config.toml
n_layer = 8
n_head = 6
n_kv_head = 6
activation = "squared_relu"
positions = "rope"
rope_fraction = 1.0
extras = ["capped logits"]
init = "normal"
init_std_up = 0.0634
init_std_down = 0.00793
lr_mult_o = 3.0
warmup_steps = 0
decay_shape = "linear"
doc_mask = true
Each number is 128 + 24 x the weight over its row's rms, rounded and kept within 0 to 255. Layers, rows and columns count from 0. Numbers have three digits each. The size before them is the row's rms in percent of the matrix's.

# up: layer 5 MLP up, 1536x384, rms 0.225, rows 279-331, columns 0-127
# down: layer 5 MLP down (transposed), 1536x384, rms 0.225, rows 279-330, columns 0-127
up279 100:161130174140160130083098160099117101148162098157111112141135098152124118145093120134109125106141129093104083139139142119129158124110095160104111120104092101136121153087137131097093139094136150117144133136099097122121156145172109139108087177154086093130145104167142134160078138170126107145113113136157158132112135070135114158100131116097092100139130158121113130142077097165201159125105
down279 099:081109135128128122135113110085119104110120134139111094122114139146170128126081137097142121122146102143127132136162122124073099100136145101168172101147146153153119134118165118154115136115138109151077163141133137109123147105093208115114136172159074135161103125152153116144150119110114065135142138138136146098121123118140162118152122118138106151144153148088120163149128149099126113137174
up280 106:122156116114100152131122101119140086110148102104117133173120148143108120116134144189138122103083139103129128103095118167121164095100181159091112169126099173131146158105126146138120106147122114131111135103150154114173144105089135107130095142142144129109167128128119119124071094123172101160092122142110179163137153138150088098144131115153123151121176145150099123103107132107066150107091
down280 113:137138160126134177159109084124120126142118096118136129127082142157136139114165113104143151156082114137119138115133093129113134143162138138128141120125158104099157112135101096106125163120127140139124129135115099108124156174130126144128186109122135151071154121105134129133129152135158149128131146153135137159175116141106199161154122176128191116124148123124110134112100134136132088120158
up281 078:149126140160119122166134136123096169123108117105129097103180138137147114150147160102123137133113132121143159116142170107119082145137146101143118174096086140176090064141131091147112159107118101090115160114097132125121147118141071151159092141119121113158099150147145150158102146099132124084107128105092181098163115123174090104095118156159117121143129138135150130145158161116152126122139
down281 079:157107128143079138150104136135043139131121162123132133175120130108097113151136098099146097123112149111175124126129129102119088191117148098116125151149091110103149107128102124111168103169101151106138115182140105125121158148131125136117082171126070121126135165108138137124099167130130126140045136126127115161129142122172140139089093163154140171121125164134168140109156125147188141176150
up282 088:132101140099091142154132108122132179174083138088089097099137159122110148123102163127172162133082163166126101149164121125168129148174138090151107154159102150122134114091124115117151138164089125112109168142099154110149137159142127099135071100175157136102106155147107093142146123147129099135123122137173194133092116151102091125113122154140161117156169122191106151154157150102130174075141
down282 084:159102131131135108095101091115130118141084157113095127087144150112115093116091123137144118154120175112193130157153138093161117195148178162115089156150136177107115133113106120125156140116128143151119134133127111099133121138127174089134113148177118157120133133115109118153126150147172131118118090181129120146097123144129141149120152152138135129076146151141097154118098121136169138081117
up283 094:083118102125140117094150118152138147155120127126136162153134132165121103136154103113162120143135117147156102156069100139133090115117140152135144127086135107123146186144140135162103116093141144125068088154123080173122145114107149096144181154107102137151103166131114147144067132154156111107111106155118111158106144126131165152172114157131135142156128104131102133105137104151166103116119
down283 086:149110127150102104104118130145112138095132100105169121122106086138136154115100167122144151148147115105149112074150084150143115089098128143099173138104129120121119149181105156118141112167110158118162130144141109153118162115092114155116165094158095119117132120134139115170149083142131138164108109141152119144173130065092157107139112125122113126120115131117101169113132127137143117157152
up284 101:113144094127140137154114129124145147166151135132119140151139143105105137201109081129123124072129161142133112144135099126142162157113134133167079121100162151164115132083130123162118154113147168142101149104094127087093124121156147145137124133121115158129131130196131091148164108100087147127101176148135119113144133117125132127120146096114130131134101143155139124192113165134156141091121
down284 100:138137147132139093144126100098142126148146098133161131125131120144113096082119157100138118100134156143140145101120132150129128140125146149145118128138101119154121167172103109134189107160135116108100166152137115098132138097176163129125119125211155145122121143109125126126125148171100134138074130099135102104086178133131147122095155145129134103142144074157149141156105140140154094129154
up285 103:129130126138122141144121123159128088159137126133051127130131103155103116137146122111142122091160118139146116134096126110115127106121177131139098128114106111120121141123058141141156086116145090089139134099131126138183162134124139166106095118179146142091116101118194153107099164117113169139125122129141088153143160167137108159125099146164143158133123168094138101149124150106157157151133
down285 106:158125086156096151120132083161175126099136129139121103134111153141145108142133110124130117129089139136082162139114110157135165121130108136111138100097144132116125133147105118117121144090135097127138068098139127200167121149152139154103151138080150125140116165122105164114141163143135131113156151125111144143124083106084088122148174107162122128169094143106138115181130144129124156099137
up286 106:151131138131128135125140167166122108164097139130134184136148134165161110151141145130158138131103111137128147153176122184133122111124151114112154129099102160143117144137124079126088096100113143126120124123081091112173161115125143112133071142174152099117082142142130089187120164116164189159109106125132110123136117127152133108115139199135178112105092163153166111159115095122162146115126
down286 105:122113140146138132097169083136113120175136099108127105121142130117122096139102117117076140138116128154113148165116087182131142125137140118143119095130111164128173138128114126147162110100133141136090127105159142133138123113107140106160150100120116146136102133143140136125145138127143095144168174170185105111152089105105082096124122123118098145120202122103167144141125137134134147159105
up287 102:082150125122103142162120080088121143119116102125138106128126113122150108112124118108130083129096128133155100139150104119144144114069101100125121137154123121129097143092134106113115129141145070097144090162117098165098131148168106151160132134123095146158137152108107095120135087084097133133148119132186097116091145147217124133115116118118130166088125136122138122150123125171122130122138
down287 095:115147110187101159087146113141123109120129115116173109140144168138134119129166140120131136111110166130123062102140121102122116085121141165113116140117131163160123167121107155119130157145110146153146129186124093142088139112149134142135122137114132176116142153115117102139090072107125126110101095123163105092106096151146113101102143099175103100110100131170142155140168115100117101141141
up288 093:124130143162116137107114149183112134149145143114119088147160166075100102155135098113144122139111160109141096110174120062123152153153111139129153082077135139114090105098143154120159143106070136147113146125139130135139145129150108166103126111117150121087161139158125066104152116112131118118143202114141087145151123119112107061113121100110162177147114124138105112162122109118093133108124
down288 094:139138169141146146108099093126142155126112131117106108140146118087126115191154114124116132130146134127109120166147123140149092151146174131124167194169130155135138145112129105115071195115137129138142117138180120131138172137140151126121137089143125116144074099186144129124140119136145139103139138126128123145097113150123099097115156131135102136129142177109123160112143156168121125178099
up289 100:127106118113120086101122108136153138118183134104099136134142128111170123131143145189101088145126095134066128116132135139117107135089132140135092151088117122118127143111120127092085128143126122108127156121105117119143117124152094114128123156124125136160097109164125128119102152116163144125135102109114130168105141150122148109140142108120157134061088123122170139159094097143099160143083
down289 103:122155067135158144111137147128189131139137147142160170156109102111124159093138088143149127119117084133131103126156151123149134131130117150134128142099118172130130154121197163109137127124114169065163104105100129131134116124100145107101119173171109164119087161127152126140118167151125118112159104136122135134110109173093128101092090153169149128136149120099125138171152120125097130109110
up290 110:131118118082122126108132114133125089132171142135106130116125130154118108129111115131161092151113136136122105119113127060119122122125142097119135098135151118131150111148133125100174101158108091174132113142150103138115125126127125168124127096161163135138110067082118188121118133087144153128105094124131117102154147124111135166091122086143125126071133153105114138129161131126117109115085
down290 111:102140152127141121136107112143121112166162113110151144128124101131111124136144112115095107150129124153109137130112152138165144137095070164097090134143142106144104174102056129163179179148114139118095107122142085127127133153112150117122085129118101093131165152157115151120148147149121178100099147085162139103109123089130116119126137137123107121143118089142128115143143175077078143121105
up291 097:131123157088096152150094116166130164186156116078146168111157105142158133126090146087135077124093149153157104116091109171041157118159117127106135123124116107109127102090147179105115076088146098112172133130120129155151096118136094109090103147184128144149131119121109112118171139088130119148098147112103163115135134146152090144115101127123125147149139137113132137157115157142106115073129
down291 094:140098104147166170167116145182092150162144121127116121135135112163141129151144104096150110140124131140149103155129133113157112182095124118133186124126082134099109123141116149085138097122113109150116104105185181109184126133129119137150084098157136103121142114106124065142109141127179152139122140163132144157101142114097102124088119119155133108116134101173102147108122143136088151141183
up292 093:122132152079148147164120129172167120132127136103133120145139107134149112114127152150131105117135162117108104139174133130109094156140170125115119117123112131118099123100097166087134060105108105160133141126120126134164124110166132164105129127114137102113107088137115113162137108115123189147114113115148105156148114114167131153102092153093113098116163112134116134145108150165168137124102
down292 090:133104138111096130141155140169154147169123175093133149146153094131114137099133105116160151136139155090135109148135134148138109140118190130097160121121198089148129151152172142110122152096118140137174085099115157195144143104108132118115158121125110128142140153148114168102083141131124145139065126123117111144168135106129111149109090113143108137108118150131126162132169083141112089120107
up293 095:123132143142116142160102109140171156176101119135133114127137129130153131124080128147158113142136097163134106150139097149139132128080138139078116149109139135134123145155160117098138095119087113145153096108182126109121143165150150084114113111133166162150155147124119115122108127125114127113118091131112085127120159155172123105171118150151129129113137116155119120120106116165151163112108
down293 090:103105135135097114141116123134108113151120127122149105121108178050131119110135135134156138125152140093136116087119137146114156149121104136150116163102116153139079115155106143118156109175112094113061130167128151171090085142094150101182087140117168120101151140135150112167144158148070121169151133142158141172103104122118105153148095161169136121139078123119152117107105126121119152129170
up294 101:210071090133131154151164119105101134127175135111088114153131135140146127121106135128180117122105143120120150122155160159126196124103083115116105120167183109137107111124105153132158131129138114077134105156132133163111152094140135151131128109140111141150156128136112171135102140135097106138129129111166130134155148137128152136156113170187113141106118196115115131173077089132115121112073
down294 103:139098150142132111136165180118116100159157133083102135125082153142118146142055122144091169130146131079142117120124122147172126118098140129110132104094173087123102118101122125143142151147150121099142126156136078104094136125133107090138134115138158130115142186110126143129132139098133123139120110198109113104100151127114154151160091107151115079097183124129096095119124166166140157144068
up295 100:162126129147149115148151173141102114102126137135117103141152144109120146108184078124129149106118094109059099179123148121115103169147093156114095109179106099132151124150112139093097137127148144123124172149092138122100137085128112161163159153146140114141133090141133121141108146131101132143144106158113093128144125160142143126131179114121128117129135134133160135106193125084093121103146
down295 105:097094171124118111136136160092115136105179158094151121138120120169085067053084099141123111126122120145110123173124137114127143127132113137097142147112132160101115134161121138137162115119124146097085091130101110125141109117142132117132156128148123102110121085071132082160091133119127119146094128133130154132135105123126154134136110145121100097060122098137129153174131151122089120096138
up296 096:102128106104124102102121125169115150143123143142104097099146161125119115175146131131170132139135127148098167120127086092105139180090186088114124175177146168173108136113092113125072134145113105089102178138119154122135127114107123166140119099169185133086104135088134124133133103115089086153103104123153147112125111127159096140093124122122175139080136146106115125132131111099161102119117
down296 096:125128128151105120126162121140127176136094150141094112112129141102101110155086079135121117153182101101125134133124089136123108134088149073123093156106161101133147076116150141129135116122099126101104127141111139112064135125121135124172139136121098126146119146110117149124119136120116126162125132114094114149097139151158112117144111121080148141108139169108138116165131109137143151145127
up297 093:110143108160107123106153114164113160123089100124158121151175119091083116110101106141119101188115102108112112126147176132149144136117169129126122139126110115121083142160131105135146105106155114114105129137112109111094137132104158088123124144133119149124166141140130135143157183101079171118125116158097131137171162154171122125150135130130153117149111125145106161088178104099141106127133
down297 097:130078160134115124153133116177146100136172146118118128138105112101156089089139142128108172086169133156112141099085138117184142116143133170143106093145113126139135120111153104097123167122105130119126113146137099148119105178158092086133123093156145164124142119168121140136086125129092125122155134137074170099137119108095120151121140076136128119127180113116140122088105136106131114128101
up298 101:138071088108152136095140130132122165149112107112162130145160137158124096104147108108115110076091125121092153111147082069144122145150169107135170143117099089146119152109106144123143140128084160100135117118129106128143133162090121131085140095148124134090135116166130123131141145139133109100134152122135103137116133113100132085106079094124168100118126138115100092098122118136126101143142
down298 103:120132111111145162153117069151144174121131133131154138136101166121159085132149184102131110125096128168168153156136110166131146145090149116102097133134178102126108132138083183104127132105166159150119143105128136136170097082152115139095116134112147119106130157122177151108169153124063108127119116087126137137124131129129114120123127113118112112134119128137161130136125160109111111110155
up299 113:128101130132101162116116089141142142120097140153177094128137133112154142117106099151091162101122098125163081139127159070124148129124177141128114107144139161099146176144098139152141099114139121139153101117135150129117097116124113140153186119150160106090138109139160124122142104142119124099095115083129165168097134128118154134153121115094117153149119173123158134111137181098148100138128
down299 109:139146120169131122139106155122075105173121140154146138142135111120093113162106180117159137146119104112145107166109115188128121150140115131153132110105089091131090137108130124145060165133174119112147072118134099142096152128116128132143133115165209141121133130121106097132118148182106117147102130178120164066125173140120143140121140134126121103130134131096109137128124139141123118145152
up300 098:140128127111158116113164095115150119154131146118138112105143115135136131133143092112148151137097104124098155119136149106121102106145106157126138166109102120142123116127162099122129155143106086168076154102128094155100101174177108151083128151129146140144123141124110100151126128119160133135112099124121127113147174074174165098161123169136126176113162090142113170133161131092139137091134
down300 103:148123112128128161124174110078144124121124127141134140152114095128135150096135116117139141106120114180144131140133138101196141117138093079150147143156118125147145128095124150110133094109143101170130166121112119099140099101098116147149124105139164152154138156109116152115176131124108129136124133139144161130112136144136162143136125038159116138118133104082123145140148116134115174126109
up301 094:168122159167146154099071107108165126105116133107120091143140080153105125120121129116117129144094151150138131143149123117128144117132125134085097132117138164110119163110072139134118097106116136134110105103152159107124093142108123087153137175140109155150143125130200129114145104109142142124125130093156121139123105141158142112058148152090099100148149108084111176132147142135138116129076
down301 091:108117134138144146155131108137117105126130124158128123129136162117155112135124094107143135104153127082109104151111165096121127111103138103130127113122092190118068141130132124164159132138133149134134087127132115124117081130114146082158140124083153161052144091130162127135141124129116103115216096126147144107140157112142138128120111107180097152177149144101125135141117119155094098109134
up302 103:151112142103110132136131151137153166113144097132171081133122085106106141123135144131170112123135117113080140155105153099117167099129099135132134112139149105125072121143134143116110138112110139130125141105114161106085070121101171081098118106087122102138099118123104142113118123157124155176114156109138115123107131134096155119111123142144137124129146116161138149086139118135152132107123
down302 103:095122147121134133150099111092117136128117103149103147096134123104133144141164111104142148156146155101151143138102105102142098127140122090124103140129128154101117110087131150122163163112115146141147148144076117153113122178098129159112128119133156138145102115134111095096133134164131118143087183129166157134110133107154091126121082082130149106147089128133153113103144152150106101125081
up303 106:159119134132097095131063180130124093121124154113081113132109131126140114152133114141134165126116129173118114107136118118137167121100134130066116122135129110093132098152134159145112106130114097145086142129130175144154127182115129130110161114105128125130133091113131140140100106093134149136090148140136146162158153068137143146138102137129124152115125133114124179104127093110101113109166
down303 111:111164160111159165152137150145121143112126127140150111086116114115090085167119112173138130145078119107130163141119099110088122134122149112134108152119114126129121153145132105138122149131135128111125122127142181110169108154139137168144151114124103127102108158127120077139129092138140135112182140197154129153127119092146128102088081149156125102083078105174101126147151130150114132136095
up304 091:118147140129150165132108146120129094120112131186097159103139130121142136136151131140129126099134110135135125153159148124086128089064132164128154128141106153142182159150110154157138147068107117136118145151137120156097151114136142090136167121130138141143136152106117108116100165170133130129104110132095153109141147100134113147142143150172161123140109162136116105111117102106156078128155
down304 092:105159101093134157106144094153164107136129123155137103117093102095116113102129139175089097127155104099076109150120114109138122135146144118122127150126141131126155148164096141129103115087110150162123140157106132154118112147157147161125133146167139137134111123134128138148096143132138113141152083126115094152152112111137108144148103133145164087086078132131144123072101077149132155152111
up305 110:103136103146124105122094199137134102132133116139137128130114143151131135103153154116146133144143133131105133120092080141118127141106128145107144127160167126068117112192122152103110127116091127125086189179109106131137110121124118172143106136130114154087138185133140155130141109082145125102134126074127152146120104135089164127123148121142164142154114133092133108137113139129125106097132
down305 114:099171154150145099143151167086153131094111139158128130131055147104147144104135110128151111066098117139153123126144137097131096117149112143157092158130133134150141163149091125168166104161108116160118111138068143128064128130127168109105112145137130147088140154135116097107103100154118108176118111143158140111111138103148095102138120143143148135083151114160092120133135145149116113098160
up306 100:101118135134140088158134127108135134168082157121137127127114144103136105129137106115145143124110161144154152168158106146137097178081152132072126100111167110148127153104127125113143149120119101105122103125112161119145130130096131147159131129117086137087073140088131135185125146144123095119104135102159127100139156147078141165155123164142164182093128098173129171119146187133132136128136
down306 104:126122131136106154104158133117120157127127128147147102132094177117100116171148123108143146150134155135116108118126131104110111117088152136089123161116161139139103177141155161135149156130098117143149121109171150151123087113099084098167152136124075109119124144114134150128121167132092133154138140143170133162117146124079151111137096100158119184136137126170138155109131111102104140118147
up307 103:117125118139133152123127094126114110111128129138158061117108101110105132145132122165110120117069130146108118146111099131157157137120157117124135137093129159120126140127144118101122157136138192142144116130074079124116157107122128115152115168147144136099111096159100152131137138166118108094121122123137091134147141123114114137132186112140160126160144114099107141138066183080110124094143
down307 103:152129154162136111157123089106147136121106091108099129095146100118128101161086120110118108123122156130156095165122133087125127121116108132136110130123123099098113137096168115102122116093157141150119104101178118129127082117151102127134132133116155172153173132139147107118133127084130167106122094104139100119131120127166132070141128139175132187124109123107117131144163193136143134147092
up308 101:126138153146111143154103139118138117110146169144142113144135116093087145106125154162152144178127136106156159151132139084139135107130134112151133113108106162163157107107110096142150127145129158135162159159068146127096120129146128152126093127167134098117117087088171137139087125107124128142114143093111108133096138131156111182127116120125159138159169165096100086132147132156119108132142
down308 093:143126114104110139111093118169132114148137121159143132138067078137116162061102079155147147147153113131121127085141124118120144127120103140126144138099102108152158103149130161111175103135132148152149157134164100131124121182137106174147168115151124108129094114109128145143130145119142094109069137195116125148096157119114146135102116194100163151091100124114109163110133153140107093141149
up309 110:155112113129137130139115164102124128133166121122102174137125144130153104172123177142154134106165140109131148111122165102121090098170178088153154146169128149134083105134136094110161139115138106109142188172135104157212109137108141158113164127131142136141150147152191139108155158103138131130142107123128156153153109108163143141100114090096097139142130102132142131128112099130112121133100
down309 107:092098184132149167147134170124146142148162107115165198133145124152132141168117120116112190110087161131117119143122135134125130116134124120125127113142141141128130132136091118196173101093098116124087113126098122132138150101138181168136107134113129090131098124167137130104145151100087117136071130146160149140114130104106166099121117147141138114121102119138149092082119142131117099120147
up310 085:113128162136133126147117119148127133135133123111167129131192119158143124137129101154092136068162120100145105103149160121092141151115109137106151093122118152112142112161117130134129118156114157134161134105062119110150102125139143124105148161142187140146108138141176095059092124129130129109138104151123106117118146132179181091104118117112113148137110100130065116115126140116149123130141
down310 073:093136108124129097152174143137136153162138125132099108115103156184149134142117120059146144104112107139182138089101164111148112135147098135146100124132125094092120139132091086069151107146090153176121093132169102111116133126114093145095140154130157115132136099134124136167122142114113155114206120128104108148091160111105149086157090134152117077139129102155117117128122098154159154106125
up311 103:191156128084106140113127120099103153125132145104100090174120129104122112138137100148114108160152126119137093112135104098107140172144093136116112129138172134138112152079149113104124171134132069129115108136110132103107102108118109142078121070120097150120110104184116141165148108111147094132106112123097130103119165157127097174083147142104151140126087136130160126149135054178134152132143
down311 104:110161127087127100173111176164121158107119108092114127139103158148120201121138092118092097132123139154151146115117157105105109133106100080101155168164114109133117143095156134080132132113153152185145128106121130132130137127111127118131141108138076140124138123124132143118152130130125133170107072120113115142136124130145110122105126135147160057137107131097163086142152139139134151141104
up312 093:136171123145140148106130143138121129112160094160118111135137176162106124084135102118157160145110143119116096080172150146118130137145151156118129112134110131128163160058114103146158127113102171128120144132143159104147123110148126133149135177154136150142099168119163093170059107109116089143125148141092109095069165095092108137111125167101117097137108141109115125131110139101124097120135
down312 082:131116153126139172149141146105110101134150141055139123128127142129121095161135096161114146124115157086148115123073119121142119121155113111123124095141086088116149144162154139089108157129132159104116060138113129093172142139150087119105148139128110111143144109091115126139116092121087156129224107067132163142102102116148141189112112134147118119108126132165172159174154127148148136095163
up313 109:145124131183133117131103119135073160123081131123111113135109131133115103136111120117112103149135121119142122112111113160123175100095099111135161151122141111104096144078139125192125092107129112121154137143134141137155159168119141134147128147143110138119120154150152111168147130159148137137091130128111132147120126164160138140148146066126136129124087145115152137140120128142146087134129
down313 105:113096161111130103141080079141073111126134128147153125133155146132104142130124110111094130060133115135134122123133139127112143124149142113167106112106122064133133101197126150105116126125124116098123134144101158092144109179144101151123140112155114176147128122116118130179152102110107115108150109104122169126107100164129124114131164131124160130147133138104173108161110101128111086162152
up314 099:154135135123115119127132144131133147132084134121093117128159126145135136141135107126134140106150110119129133195139122131176109169139126177107100143068120114149153155099155119142117127078120106141153125110090137127121155139145096126165137131133129111119103117126105066140095194138085148100156147105174072132144096103107163130158092106140130130115121134166163174151099129162104105137118
down314 098:152125132121130147152094141141133155101125141120129138127095124157123156148161096112133131155117104132117064198115095116109149099122137111097113129159120106092124133102099146111111153130128111122131148144167142123104166104084090137106146088114176110106128105088109120100135155135163138121148090149121129134145132140088120126147121106120091121159093147148104129134112106078118114136154
up315 102:140135122124145162118117129129125133112178165148155092109129132112133159137157131145135184143124150122103152174103154107158112110106159146108168135156129143112124093124104065099136097130094088114096106168125111092144131111094156101147157141113121139124181141146067104113131120099195127124161112073093139137123131129089070103152100118103138153148150155140127153110112137123167149116106
down315 101:105162144139133098142115157112087141150154131075136153102107105091115122144168134174136134145144121122138100149107148109103115149102126143128078149109112151133140138122130091160110160091121163145113113155147134115115150130147095131120070147172102144143127097102119091121138105145158133124117141129164128093157144130087122131108133093159109104173146136192099119134093080129150140078123
up316 092:136119120119126122113114124137130147085084121150106117143139181131118142133132087149128121164075157171114072131137134110088142094118078169139140100121108112150127129161124096121132081140118131106124104130148106156136090083109106159136140137169099134198149180163157158132103090143156121136134106161124144116092137166160138115118163151148122146142107139131150149120109125114151090120112
down316 092:171125141132149094137137141109098158171121133155162128131090117141110138136091117130138148164106126089127084098130133134137155099066100147119102117158141137125156137124113150123118168100157106168129139137110130135125110112142152119104099127116159063141137138170188145134123168128116128115107172131103113095167120124106150145159153126176134133153142083110076135107154119140109114157099
up317 096:175134112127133111160085134141099104141150133124128159138111083132127157117127139145103117143124147183113160113124132129173057149125108070167159097125136110159087142146117136116129178146155104118146118137110120098127124149163112114117146111114153128110121152107161140126071159172139151141102124150127136138131113113108149136115076121144168121137131152130121110170140120104090100114148
down317 102:121154119145139160159123136127127168117137110129112130130137104109112112111118096156150100110122110133143089126115151152156152041125120074146135143099060126122132114123110172098116051097131112111143156157104105092136132136126127150097150103116138120114101142111115094134189083131124157126099143109139121116127110092133161181134172103110132132121119162174140125094129105131151105185102
up318 107:159175132086107114098146109145144182160139136129125141139159157098139119162167142145132129112123116097161121146120137103110079124135120116139142115119088145115123136143165116130119128136146127122086166122120116155121142129131117102159151155079145144113135128124125146188140101140111125081136124102126130094137133163158139123144133156117134099108135171113110129145102143132079096099090
down318 103:179133131162135097131119145105153104141093156166125110099132165114125116181118120129108142128153169138086116120138114182139181109184103121141163115142102147135118113108141112108142132164154167158169114105135097086132100136135151153128129170100151119162112152125119115127084114124168120176118128128132118124126157139152187142120132160114085134148112138133143143132057111170156113148130
up319 104:143152099146162143144163057110111134091069143112084123122108099119145109132178111110145112140148132132143169136111118130102154126170157115128141145135145134137140148142134147119134157132102065104097100162101116103149127139135127140125127118102099107109128078174152115144108101106095133124141141135139103191150119091142114112107150163142132115121137120119149142109163171107095105104125
down319 106:107147150148153114130145138135129096146160143163178155142141134125116097145118167159092148118136129115094137131115137122148138117144144106158166154108134110115135139137090141113107134117144171094119141130095113109154129153129112152092100143091087100120168137083147123137152118095152152121116155131125110126130131122129177113088130106115092153115151174199122130154120090112165177108115
up320 093:117094106152138166154076141110140152130130181130157121120129131142125120127152143083133151148127096106110119154124111118137136122132074113132126159110157123111118105120159105143110133131136123124109142129126182124238165089142144115131113093112136133128176128093134126146154087125173148097133119129144146125141132102093149153171114139163147147172134099124129101129165158124134131112087
down320 093:140124111195135102127128145150136156126126105123130146124165082129125157128153096147163123162154086151112109118128139125134102092138125108135127118158151140082139121103152142117129132126126162168122111168108089151140160103109153155140120128123088123121144132162133128154152168104122139118117113114134162150149126133109106177069114122152157131128123173152144141121079127089127134188141
up321 093:091125110115105139174124149099134117119103094080164174141134053156107167146140089135130148141146162171138141124151167120142149108112114154107127137110121084137110098106099178142121139124138090139168138150118106095137062115150134097113105113137145090137112139114140162078122132106132112141146146164108141108117143105137126159165140115099126097144144150120112064156127137132129133079067
down321 089:082111133150131110124158155094134126097090112131112131129130140128121105128177109162152099121102095155110137135146113112121134113129171123105142149100083107085123165110121165132148120138139117135137099111107130131125123089144157103112140134111189151152088145088086097140160098110181143117147139148122122149109089149140098146139154131155151139106101138157130151151119078120097125156163
up322 099:109163167134134157105124172141109172120135104131072106138163117139096168144130137108157123104158137111106146156154111106146080142184119107102152116105117143095137126090162130143090096145134140097115115119115115093122081167131159141167139120144113108136143119130143161128128092126112133124093142146108117148125127100106169159088097152085077145137174158157164113133138128125156138165130
down322 096:113168128158090105154149147158129119103148130150133159151116137150130156136126152171123109124135111135134133115132138133136169152114131119154110125108145132141136131113122157084121105162154211130162107122138158109131129144100127085092100099115102144133106091181154159112123093137116147151162148139083150139121089088127147136133125131165140119112117122142109120145141119117159118120163
up323 094:062106105151127172142118111190132117146073149116115126091128126123112113108137122178138150120135149150132134158137160121122101155135118097128114137141140111136142154111094138177139103108133114103121133159114160136118070154166120166096087117129118138170156129104133098146104121120103194124139105116166194144171102066105110127160122115094134099140129104127147154116136138158094113126158
down323 095:107107125136133117142123119094116082150086103159160138097071093128147110155126101139136137113127159131109110144149113095139109170158130101146105144161153149131129102135111151133126119115133150128104092101132093130082145135136110138134093138093142161111122128059148137130153108090163112108105105072092120129157118141153113132134163134128112102099123122133086120121150159134115144116110
up324 108:148108112112162135146131113127146125089123109135128130171104132101171146178124060123146144123171104177138172109104171134151136144115143139126064133129121105112155098129139110145145136124115140127140126127137137151146128146132171135152123163135135148116159138085096151096170176118141149142124122160134146090130170097112123135151121146134137100127121108119131134153100148093133138082128
down324 108:142108120129157130141146125111109147149059117103145153156204151143081116106119119109122137120143134141120091128079139148143140128142121105097083099115155139099094119104087145136120144148120147093161101126104125142164105184155141148115154171129146062064136137115119129140142080139116130116158075138172143137132101138107126120132119105137112126149111121122130126120166147122116114151133
up325 117:148160128140141141089123177124116119152148159120125133181121140123108102101130148174145151120129138157140165110124104096099101091126121124145142093138151111110132133125096134104106089155142123142128131175149105136115127120161141125116155127153132150136141135116115134120115167132148150198114137130133101120134147109146173121119147062162123086153130143116149105127118152146142074070121
down325 114:159149070111182122145183147149135142096071149136117105089143103121117179144115097129134160114165140137151117140138144173136116134111104114140113127119136111140095159079141137146115100073136134150132149139101151110101115098142129117135128081135131097111105106113166121180124121114106149132151114113099117082108105130176144095124122119098163128081141117160142153159112139150132131110118
up326 103:142139125136107149151124158157156141177120137119123141196134111131112120114109109162128152129112136102052094147169151141146135167114127142118092127107103108124113120126137136125115124141145122124095144130110156127138090157181176144119063117147146120125134127137138090124138113144132110093078098120148139125123136118155110146126121155129160163115118148097155147096105136112122116129129
down326 109:106130164168119150125155104120095134125145097116134124141090112157127120125132180149132128114094150107153114129139127143121190065116103162114132147105134127118125102120136105134116106117122135107123138058115159179112154130116141117095126110088118128147055128095123135119095145177088126154179147132154144158142138134131144137134138189144132105120136086119112141100106102115131120141125
up327 088:127138082147150118129139134142125135154111095141124135083104109131116121160104118116101111109111150152146147127124095118145164091129129093153077128146094136077139139115128071169130104090122104129152136141111079149141144104162083107104127121107158116128140105177113130137151099145139118174130129104153118157120151147095160106101149136098117133095099108144161057164114175164147131078126
down327 097:109119116144082129149131153120129123114085186151109132120123142110132103084148147111142123138115092109110127079191137128142152106142160153091149122089119172142120122139144128101087113147144119109119114101159134099151114166088125149142138120135127178138163111117116139128106091151127128086099098129086127109083111119148079115172089147141129127112151109092087152099146121094128129122121
up328 095:107119113126152105094121094153091104137137080118155130114093096115128100136156145081150091162153181162165126111193122101172070158156141163101123131127146128162068148117153158113146117133148138094108117123113151132139134167110147117129134130106097149176129108105103142172115125131148131105127150144134137100139124080093102150147160166111163093111117141106141125115067139116121152072101
down328 093:142139097132104140120089155134138171117137112146143148087110106132134117106152106079133171143132146096143114089155093136154119155149178132121114173142113124164167154115179171143096162156159122138105114122139153128128094103105115165152100113166116157125113142104157126087092102103115083073119124161115140121145097153088148104116114105123117088126084163125177076123126185154127163130167
up329 098:095153140088077143129125102121133106114145103156107148151105120154086159128097132097101139117136116147115099222112107136131149090157097096130127101134115115098143125128155123139133125186123108132164114127140093140152093084171103112103141122098093125071153159122110095160132100143143116122129116110111140149154152128093119126147157149135122161076155120154151098168143108137135130113139
down329 103:163076130138149102122128129091133098122181158151132138156105156120148098128123162130141119136180132118152131153100131151120136145118156154110127117087146085114081160118155152110107152122114106126099141108130131133119088111116120156094105140110132122181152139092162116103102086090126119152139090157141109135092152132132160112118124153120124113100146102056118131116128137161101120121134
up330 092:105156138114099107128172157135133127126144130141137114100162169087130156148130098135145132136117084127145155117113127143106093126150110160149091096116159148097136106127150110106098088137109107124111129120109188155121134085160126117100165087142144177136154114128136112103156131121108131157158121135078155112132141128127108157130125049106120088141114113119082159147123110099112135119124
down330 097:143090097122115121121091125153127141156162120106126127145172105119157118075136129157130116141131070156147131114134134106153106123110092139110110121158120124114188168162135111141153126113090145163074094144112119128158109121130156121159136106117149130128161185150143078176137135106087131127148125120132098129106082131136126081144116119158146133174131079105149103151093115132146106151073
up331 109:112140095107088125107130144130116091118143154098141112134104081112129149180108105147139111114102115150124163136117148149099131127167097120116169139148108147148080143109125104098147140122133136138102099095116103078148141113159116159102142128134111138192108158126139148110074091106112122123079094095120139139106135149135106130153138137138099139131159145140162121168110155129158123096143